Weights of a small transformer language model: MLP 1536 GeGLU, tied embeddings.
Each number is 128 + 32 x the weight over the matrix's rms, rounded and kept within 0 to 255. Layers, rows and columns count from 0.

# layer 6 MLP up, 1536x384, rms 0.13, rows 779-787, columns 128-255
[[112 105 125  69  97 159  77 143 141 117  88 152 116 106 144 185  94 152  80 164 182 138  89 117 119 133 151 110 171 123 168 167 163 119 172 145 124  92 126 109  93 154 168 118  81 132 114  37 147 140 133  82 109 165 100 121 100 163 183  93 145 126 138 129 133 115  76 117 150 169 120 110 104  85 127 204 141  38 146 144 121 112 154 116 198 108 141 153 136 169 147 107  89  96  72 162 125 124 137 110 155 152 147 167  98 133 169 176 122 111  72  77 131 144  84 141 113 106 139 186 111 124 100  77 115  38 175 119]
 [181 107  84 111  83  91 175 121 108 134  97  97  92 123 107  77 114 159 170 143  95 137 116  93 174 118  89  96 146 111 157 134 150 150  54 118 105 111 150 104 151  89 120 114  63 116 144 131 121  88  82 123 165 119 151 157 176 157 199 168 157 130 199 119 147  74 150 158 183 118  94 180 118 118 130 112 183 136 110 143  88 108 143 133  83 176 134 141  82 110 165  97 145 155 150 128 121 119 139 182 129 141 116 134 201 159  98 122 162 165  95 109 105 129 102  88 141 124 143 169 149 140  86 145  71 132 107 110]
 [ 98 117 150 178  99 100  95 156 125 127  91 139  77 116 110  58 135 114 113 156 104 180 120 161 139 163 149  70  99 168 141 126  44 123 149 136 167 171 141 158 111 131 118 170 174  86 182 121 127 111 144 172  88  67 102  99 139 126 130 143 133 160 138  89 141 118 151 144 174 139  99 143  65 141 169 128 134 125 143 211 168  77  94  38 109 112  63  36 111 111  81 160 139  76 121 136 133 142 127  67  74 138  75 159 122 136 127  82 159 128 123 122  87 116  92 137 123 142 169 132 117 104 190 143 130  93 132 170]
 [102  77 131  85 102  76 141  95 116 119  98 116 134 110 176  97 105  99 137 146 127 152 112  75  99 126 104 140 164 144  83  70 145 104 139 140 175  92 131 134 125 162 146 105 121 131 133 116 150 130 143 122 129 149  92  68 119 156 130 152 149 171  52 132 165 136 120 193 103 101 107 136 207 103 172  97  93 117 110 136 124 147 129 108 117 150 123 127  69  68 136 194 130 106 110 132 124 129 104 139  70 174  83 146 107 152 144 104 117 152 185  85 136 144 148 144 112 117  67 115 121 154 134 108 144 130 124 170]
 [141 124 122 154 101  81 167  94 120 133 144 127 114 183 175  97 167 106 135 143 107 111 149 102 131 163 151 137 155 118  37 121 141 195 135 143 133 158 112 111 113 121 113 136 215 124 112 155 117 133  85 164 164 134 103 104 123 156 148 167  93  78 193 138 105 136  91  97 100 203 121 171 120 100 125  74 106 146 112 103 134 131 119 176 126 165 157  82 148 133 155 103  75 154 104 130  58 155  74 104 179 159 178 136  82 125 165  89 158 165  98 140 164 112 101 130 127 178 113 208  63 157 120 154 108  73 108  81]
 [ 68  76 150  69 155 133 167 121  95 118 153 123 142  94  87 138 203 171 170 152 103  93  76 139 108 149  78 121 139  90 107 168 147 132  81 134 117 146  59 106  86 157  75  99 130 118 130 181 121 145 100 168  84 160 107  75 105 147 129 129 123 119 151 119  77 125  96 109 124  91 177  79 157 107 134  73  88 161  80 154 124 102 118 186 142 154  60 138 154 121 135 121 105  86 115  95 145 174 144 134 143 127  95  95 115  67 129 101  99  81 162 102 127 195 154 111 117 108 169  43 180  46 204 135 110  63 112 130]
 [144 118 114 100 139 194 145 164 163 139 161 115 159 140 139 143 145 158 169 143  41 107 168 117 132  96 126 170  76 122 126 118 128 145  97 165 181 161 188  84 165  56 114  76 148 104 191 133 143 131 121 132 134 154 138 168 128 142 121 106 118 129  97 156  24 109  97 121 124  84 123  81 146 118 141 122 198  65 110 153 125 162  85 169 105 136 136 103 137 163 112 182 128 163  98 135 139  97 100 132 118 110 149 113 132 102 131 156 174 110 174 171 174 150 104 124 138 117  41 161 135 165 154 151 124 105 141 144]
 [ 81 154  56 124 111 144 116 115  55  83 126 168 131 136  91 108 139 155 123 167  89 106 112 137 167 176 115 144 159 116 210 171 145  99  80 191 117  69 111 147 141 136 154  99 124  87 108 144 147  84 146 114 124 124 112 109 158  87 170 118 173 159  92 142 139 113 180 129 180 127  48 142  63 112 145 178 132 103 209 174  75 172 124 105  83 126 135 138 172 220 111 132  94 112 182 143  80 108 137 157  94 105 144 155 161 152 113 123 144  76  94 123 162 147 114 164 181 117 115 142 174 170 127 114 111 161  67 130]
 [158 149 169 146 148 149 143 191 126 110 151 177 116 183 188 130  89 112 173 108 120 112 108  92 131 125 151 141 153  91 112  73 141 158 193  78 126 106 132 175 164  94 173 120 152 129 112 119 105 103 173 169 145 143  46 146  92 104 151 138 156  96 111 144 170  70  93  85  90 101 140 126 115 105 148 134 155  68  77 120  84 137 153 136 164 118 135 126 111 206 126 117 123 137 104  65 191  94 139 203 122  96 139 136 169  77  72 148 114 119 142 146  99 157 144 121 152 126 139 148 127 147 178  85 128 130 101 146]]
# layer 6 MLP down (transposed), 1536x384, rms 0.124, rows 779-786, columns 128-255
[[117 116 140 169  58 171 161 155 184 104 156 149  74 140 148 147  85 168  90  70 175 174 102  68 160 152  92 168  83 132 104 165  93 151 139 117 164 102 125 130 108 132 129 133 120 129 124 129 164  80 143  69 113 139 145 130 153 104 152 107 115 113  97  99 144  75  95 103  70 114 156 126 146 108 122 161 101 141 116 111 124 163 139 133 116 125 110 160 133 125 186 194 127 130 157 146 142 120 125  84 105 138  14 162 128 113 136 172  92 131 116  99 115 128  59  99  50  93 181  66 139 161 150 122 165 137 115 110]
 [119 135 121 144  81 144 102 181 175 166 134 134 128  71 146 127 159 164 134 104 131 144 157 147  98 203 141  83  78 122 176  93  66 171 138 150 161 152 134 120 169  92 117  93  71 141 111  81  96 198 159 165  96 176  93 120 117  96 105  81  98  62 113 130 129  91 158 154 114 150 196  76 127 105 101 132  87 111 105 107 144  90 162 116 122 113 105  36  99 124 156 138 108 124 135 134 162 138  92 168  78  98 112 134 100 115  86 150 135 160 135  74 142 167 182 156 127  89 167 152 120  96 173 169 126  61 128 121]
 [157 177 116 199 147 165 117 125 113  79 114  97 146 112 126  61 158 136  97 162 112 173 149 184 201 111 145 174 100 113  94 124  74  60 135 113 101 150 126 136 114  98 153 159 150 161 239 130 110 118  84 114  83 191 160 145 110 172 100 156 127 149 161 137 124 147 182 129 147 223  87 130 149 132 118  94 154 119 138 154 145 125 187  96 194 117 156 109 159  90 135 140 106 135 216 164 158  98 151 179 164 149 133 133 138  43 120 104 124 132 123 120 221 132 145 110 108 123 208 145 136  52 122 133 126 123 130 133]
 [132 122 159 100 116 168 112  97 155 215 113 108 129 132 136 121 143 115 103 126  99 155 132 170 162 181 126 132 155  76 173 168 152  61 201  81 162  93 176  83 135  99 135 153  40 158 145 142 188 207 135 141 155 129  59 111 128 154 147 115  97 140 117 149  60 164 130 149 159 118 136 142 159 211 164 159 144 105 181 156 148 154 155 133  70 153 113 128  72 111 107 117 124  99 108 136 103 132 156 121 132  43 171  92 149 123  66 178 142 119 109  66 120  45 160  99 139 144  98  89 115 157 106 204 142  78 118 121]
 [ 84  99 134 144 140 141 112 106  99 133 148  90 122  67 122 165 117 123 148 138 106 128 165 136 145 109 126 129 115 113 127 145 123 163 157 104  59  72 164 155 109 103 159 132 143 138 161 143 138 154 151 177 134  69  72 120  97 113 175 126 118 181 149 133 105 139 168  94 150 138 147 130 148 106 135 150  89 142 109 153  91 143 171 157 131 151 164 122 161 151 118 106 186 134 150 111 154 163 187  52 120  78 135 147 182  98 123  97 155 175 118 167 176  78 146 136 136 108 190 112 144  86 116 132 138 157 192  78]
 [149 142 177 129  92 142 121 111 119 149 229 132 126 126  70 172 130 195 215 147 166 179  96 142 139 119 131 112 134 208 134  53 145  75 114  91 107 126 177  74 203 154 154 103 114 159 148  94 134 112  97 169  69 145  93 104 124  85 167 211 103 160 162  60 113 153 152 139 129 151 106 141 160 126 115 192 164 136 142 157  95  98 165  85 139 121 166 141 172 209 129  91 153 153  76 132  85 152 153 112 129 149 107 128 158 115 127 168 201 219 177 147 117 136 160  90 109 101 171  92 126 241 117 114 118 159 130 134]
 [112  95  71 130 180 176 138 148 157  77 157 119 149 165 148 145 171 131 111 153 101 176 109 136  77 151 127 140  89 153 157  72  97 195  90 152 139 135  97 126 125 144  80 159  87 158 146 150 137  86 170 139 140 174 173  96  99 151 201 103  54  87  96 142 168 114 143 162 152 136 118 126 131  67 110 121  99 124 200  89 130 139 104 143 149 148 136 152 180  89 162 152 113 135 129  85 170 171  66 128  61 133  50  96 153 123 102 109 156 130 126 136 130 145  88 138 155  79  97  88 129 141  95 114 157  83 140 141]
 [134 121 136  98 166  89 204 111 107 146 130 129 138 145 116 160 136 118 106  86 125 118 194 108 130 127 140 124 130 149  88 113 113 153  59  74 118  99 111 133 142 140 158 178 136 150 102 172 140 134 133 147 139 121 145 102 111 158  93 122 124 149 152 163 161 144 147 154  87  46 140 109 101 169  94 162 166 113 163 161 155 131 129  87 108  62 139  94 116 169 125  99 188 138 155  25 172 140 129  54  86 147 135 110 121 184  94 109 132 130 149  76  80 106 111 111 147 117 141 100  94 167  78 139 136  90 151 191]]
# layer 6 MLP gate, 1536x384, rms 0.121, rows 780-787, columns 128-255
[[ 99 134 160 102 128 115  92 102 153  89  99 148  95 126  92 128 138 156 139 150 100 129 198 124 113 133 152 124 104 131 139  62 126 110 115 100 175 169 158 176 166 188 131  48 170 151 176 145 171  62  93 146 113 107 130 122 129 129 178 155 101 139 150 142 110 129  86 196 137 115 137 144 140  77 118 120 113 144 141  99 151  96 119 143  93 168 136 119 104 142 122 112 137 169 146 130 140 119 164 102 119 120 148 145  71 185 183  67  81 147 120 137 139  94 163 120 140 132 125 128 129 103 163 144 124 141 124 200]
 [137 154  97 134 157 212 173 184 156  99 178 158 147 122 160 164 118 122 149 112 170 143 116 169  79 164 123 115 182 157 127 132 134  71 100 164 131 109 135  81 161 121 159 125 155 131 143 120 120 124 151 130 119 130 111 145 150 120 135 188 186  96 156  65 120  87 148 210 117 104 107 113 120 120 138  91 157 104 147 155  60 135 144 142 154 136 182 182 104  90 158  70 101 136 153 155 140 106 130 116 178  49 149 109 128 109 129 136 132  79 121 158 128  92 155 195 154 160 193 160 142 143 141 198 130  94 109 105]
 [129 159 156 142 155 137 176 147 146 126 117 144 141  97 103 143 171 109  98  81 157 157 138 144 119 102 151 136 116 122 119  91 112  88 125 122 128 151  88 173 213 133  71 103 117 134 152 124  75  88 131 129 123 178  78  92 176 143 169 153 120 119 123 142 171 168 114 164 129 142 138 165  71  85  95  72 158 152  81 134 133 134  62  81 193 138 125 144  93 171 116 131 119 108 105 110 173 137 101 186 146 183 150  56  96  87 154 127  92 104 175  63 119 146 142 143 101 148 105 124 153  59 144 153 150  90 139 165]
 [147 164 137 112  92 139  75 132 125  93 128 161  99 133 126 132  88 100  65 140 135 114 111  93 126 131  95  94 188 129 133 201 127 154  74 169 101 128 115 103 128 162 114 140 163 173  97 162 116 138 113  84 157 108 161 118 139 117 166 104 104 126 142 173 168 119 150 139 110  89 125 154  65 177 125 144 178 140 135 123 136 165  84 128  96 176 165  68  74  85 122 113  76 162 154 135  98 118 194 124 143 145 133  99 177 173 110 143  51 104 108 153 146 101 115 109 163 145 132 178 108 123 140 167 107 166 180 139]
 [113 189 123 143 172 206 104 132 125 107 125 143 195 134 126 151 105 127 169 127 164  84 120 140 172 134 195 148 152 116  63  83 152  76 135 104  62  65  74 139 122  59  89 153 186 116  81 146  96 101  94 186 133 134  95 153  96 142 106  89 133 145  87 155 127  96 144 121 189 101 143 132  70 150  41 137 159 100 130 137 184 170 164  90 118 120 123 156 110 174 143 156 181  87 138 146 162 116  97 107  97 177 126 103 165 112 146 114  61 151 146 126  92 160 116 150 144 151 154  87 108 166 121 184 182  96 143  56]
 [173  67 132 125  90 143 176 146  97 204 123 114 125 145  76 103  87 157 142  71 133  93 155 108  87 137 120 120 141 152 127 159 163 160  94  90 161 185 160  79 192 130 103  85  93 129 138 195 120 182  88 132 174 149 134 101  87 181  91 136 109 165 194 120 104 164 128 150 159  76 120 123 223 117 150 125 121  68 112 137 172 144  67 125 153  81 147  65 126 105  84 135  76 158 141 122 160 136  53 105  86 132 171 127  96 114  98 143 129 117 131 182 115 171 108 107 183 143 144 103 103 170 129 154 105 107 112  92]
 [110 131 158 117  55  77 121 165  95 153 118 121 122 122 144 115 189 128 135 154 151  87 102  78 132  96 112 105 113 156 141  94 126 124  85 109 107 123  93 131 150 148 117 141 143 123 106 187 154 178 109 131 151 135 141 108 155 107  90 110 122 113 154 144 150  86  87 121 153 118 136  98  92 109 149  97 116 105  90 138 158 168  94 114 156  92  81 135 104 163  87 123  96  61 122 152  93 131 108  80 125 164  96  80 184 155  52 114  89 152 104 138 106 111 135 122 110  99 161 149 118 102 110 104  70 207 117 127]
 [118 129 177 116  75 126 136 112 121 138  95 113  75  82 151  79 106 161 161 104  92 135 130 123  80 123  81  78 115 132 177 193 140 103 156 137 123 102 163 132  99 148  69  84 105 177 101 146 102 114 126 142 152 142 117 160 126 123 124 134  91 101  35 112 110 169 113  84 145 138 118 144  98  85  81 169 108 133 159 120 154  96 129 146 144 129 159 185 140  66  83 135 173 119 196 106 153 176 181 101 122  38 214 103  71 109 146 160 109  89 165 110 120 103 116 179 131 137 102 132 119 145 130 127 139 126 141 137]]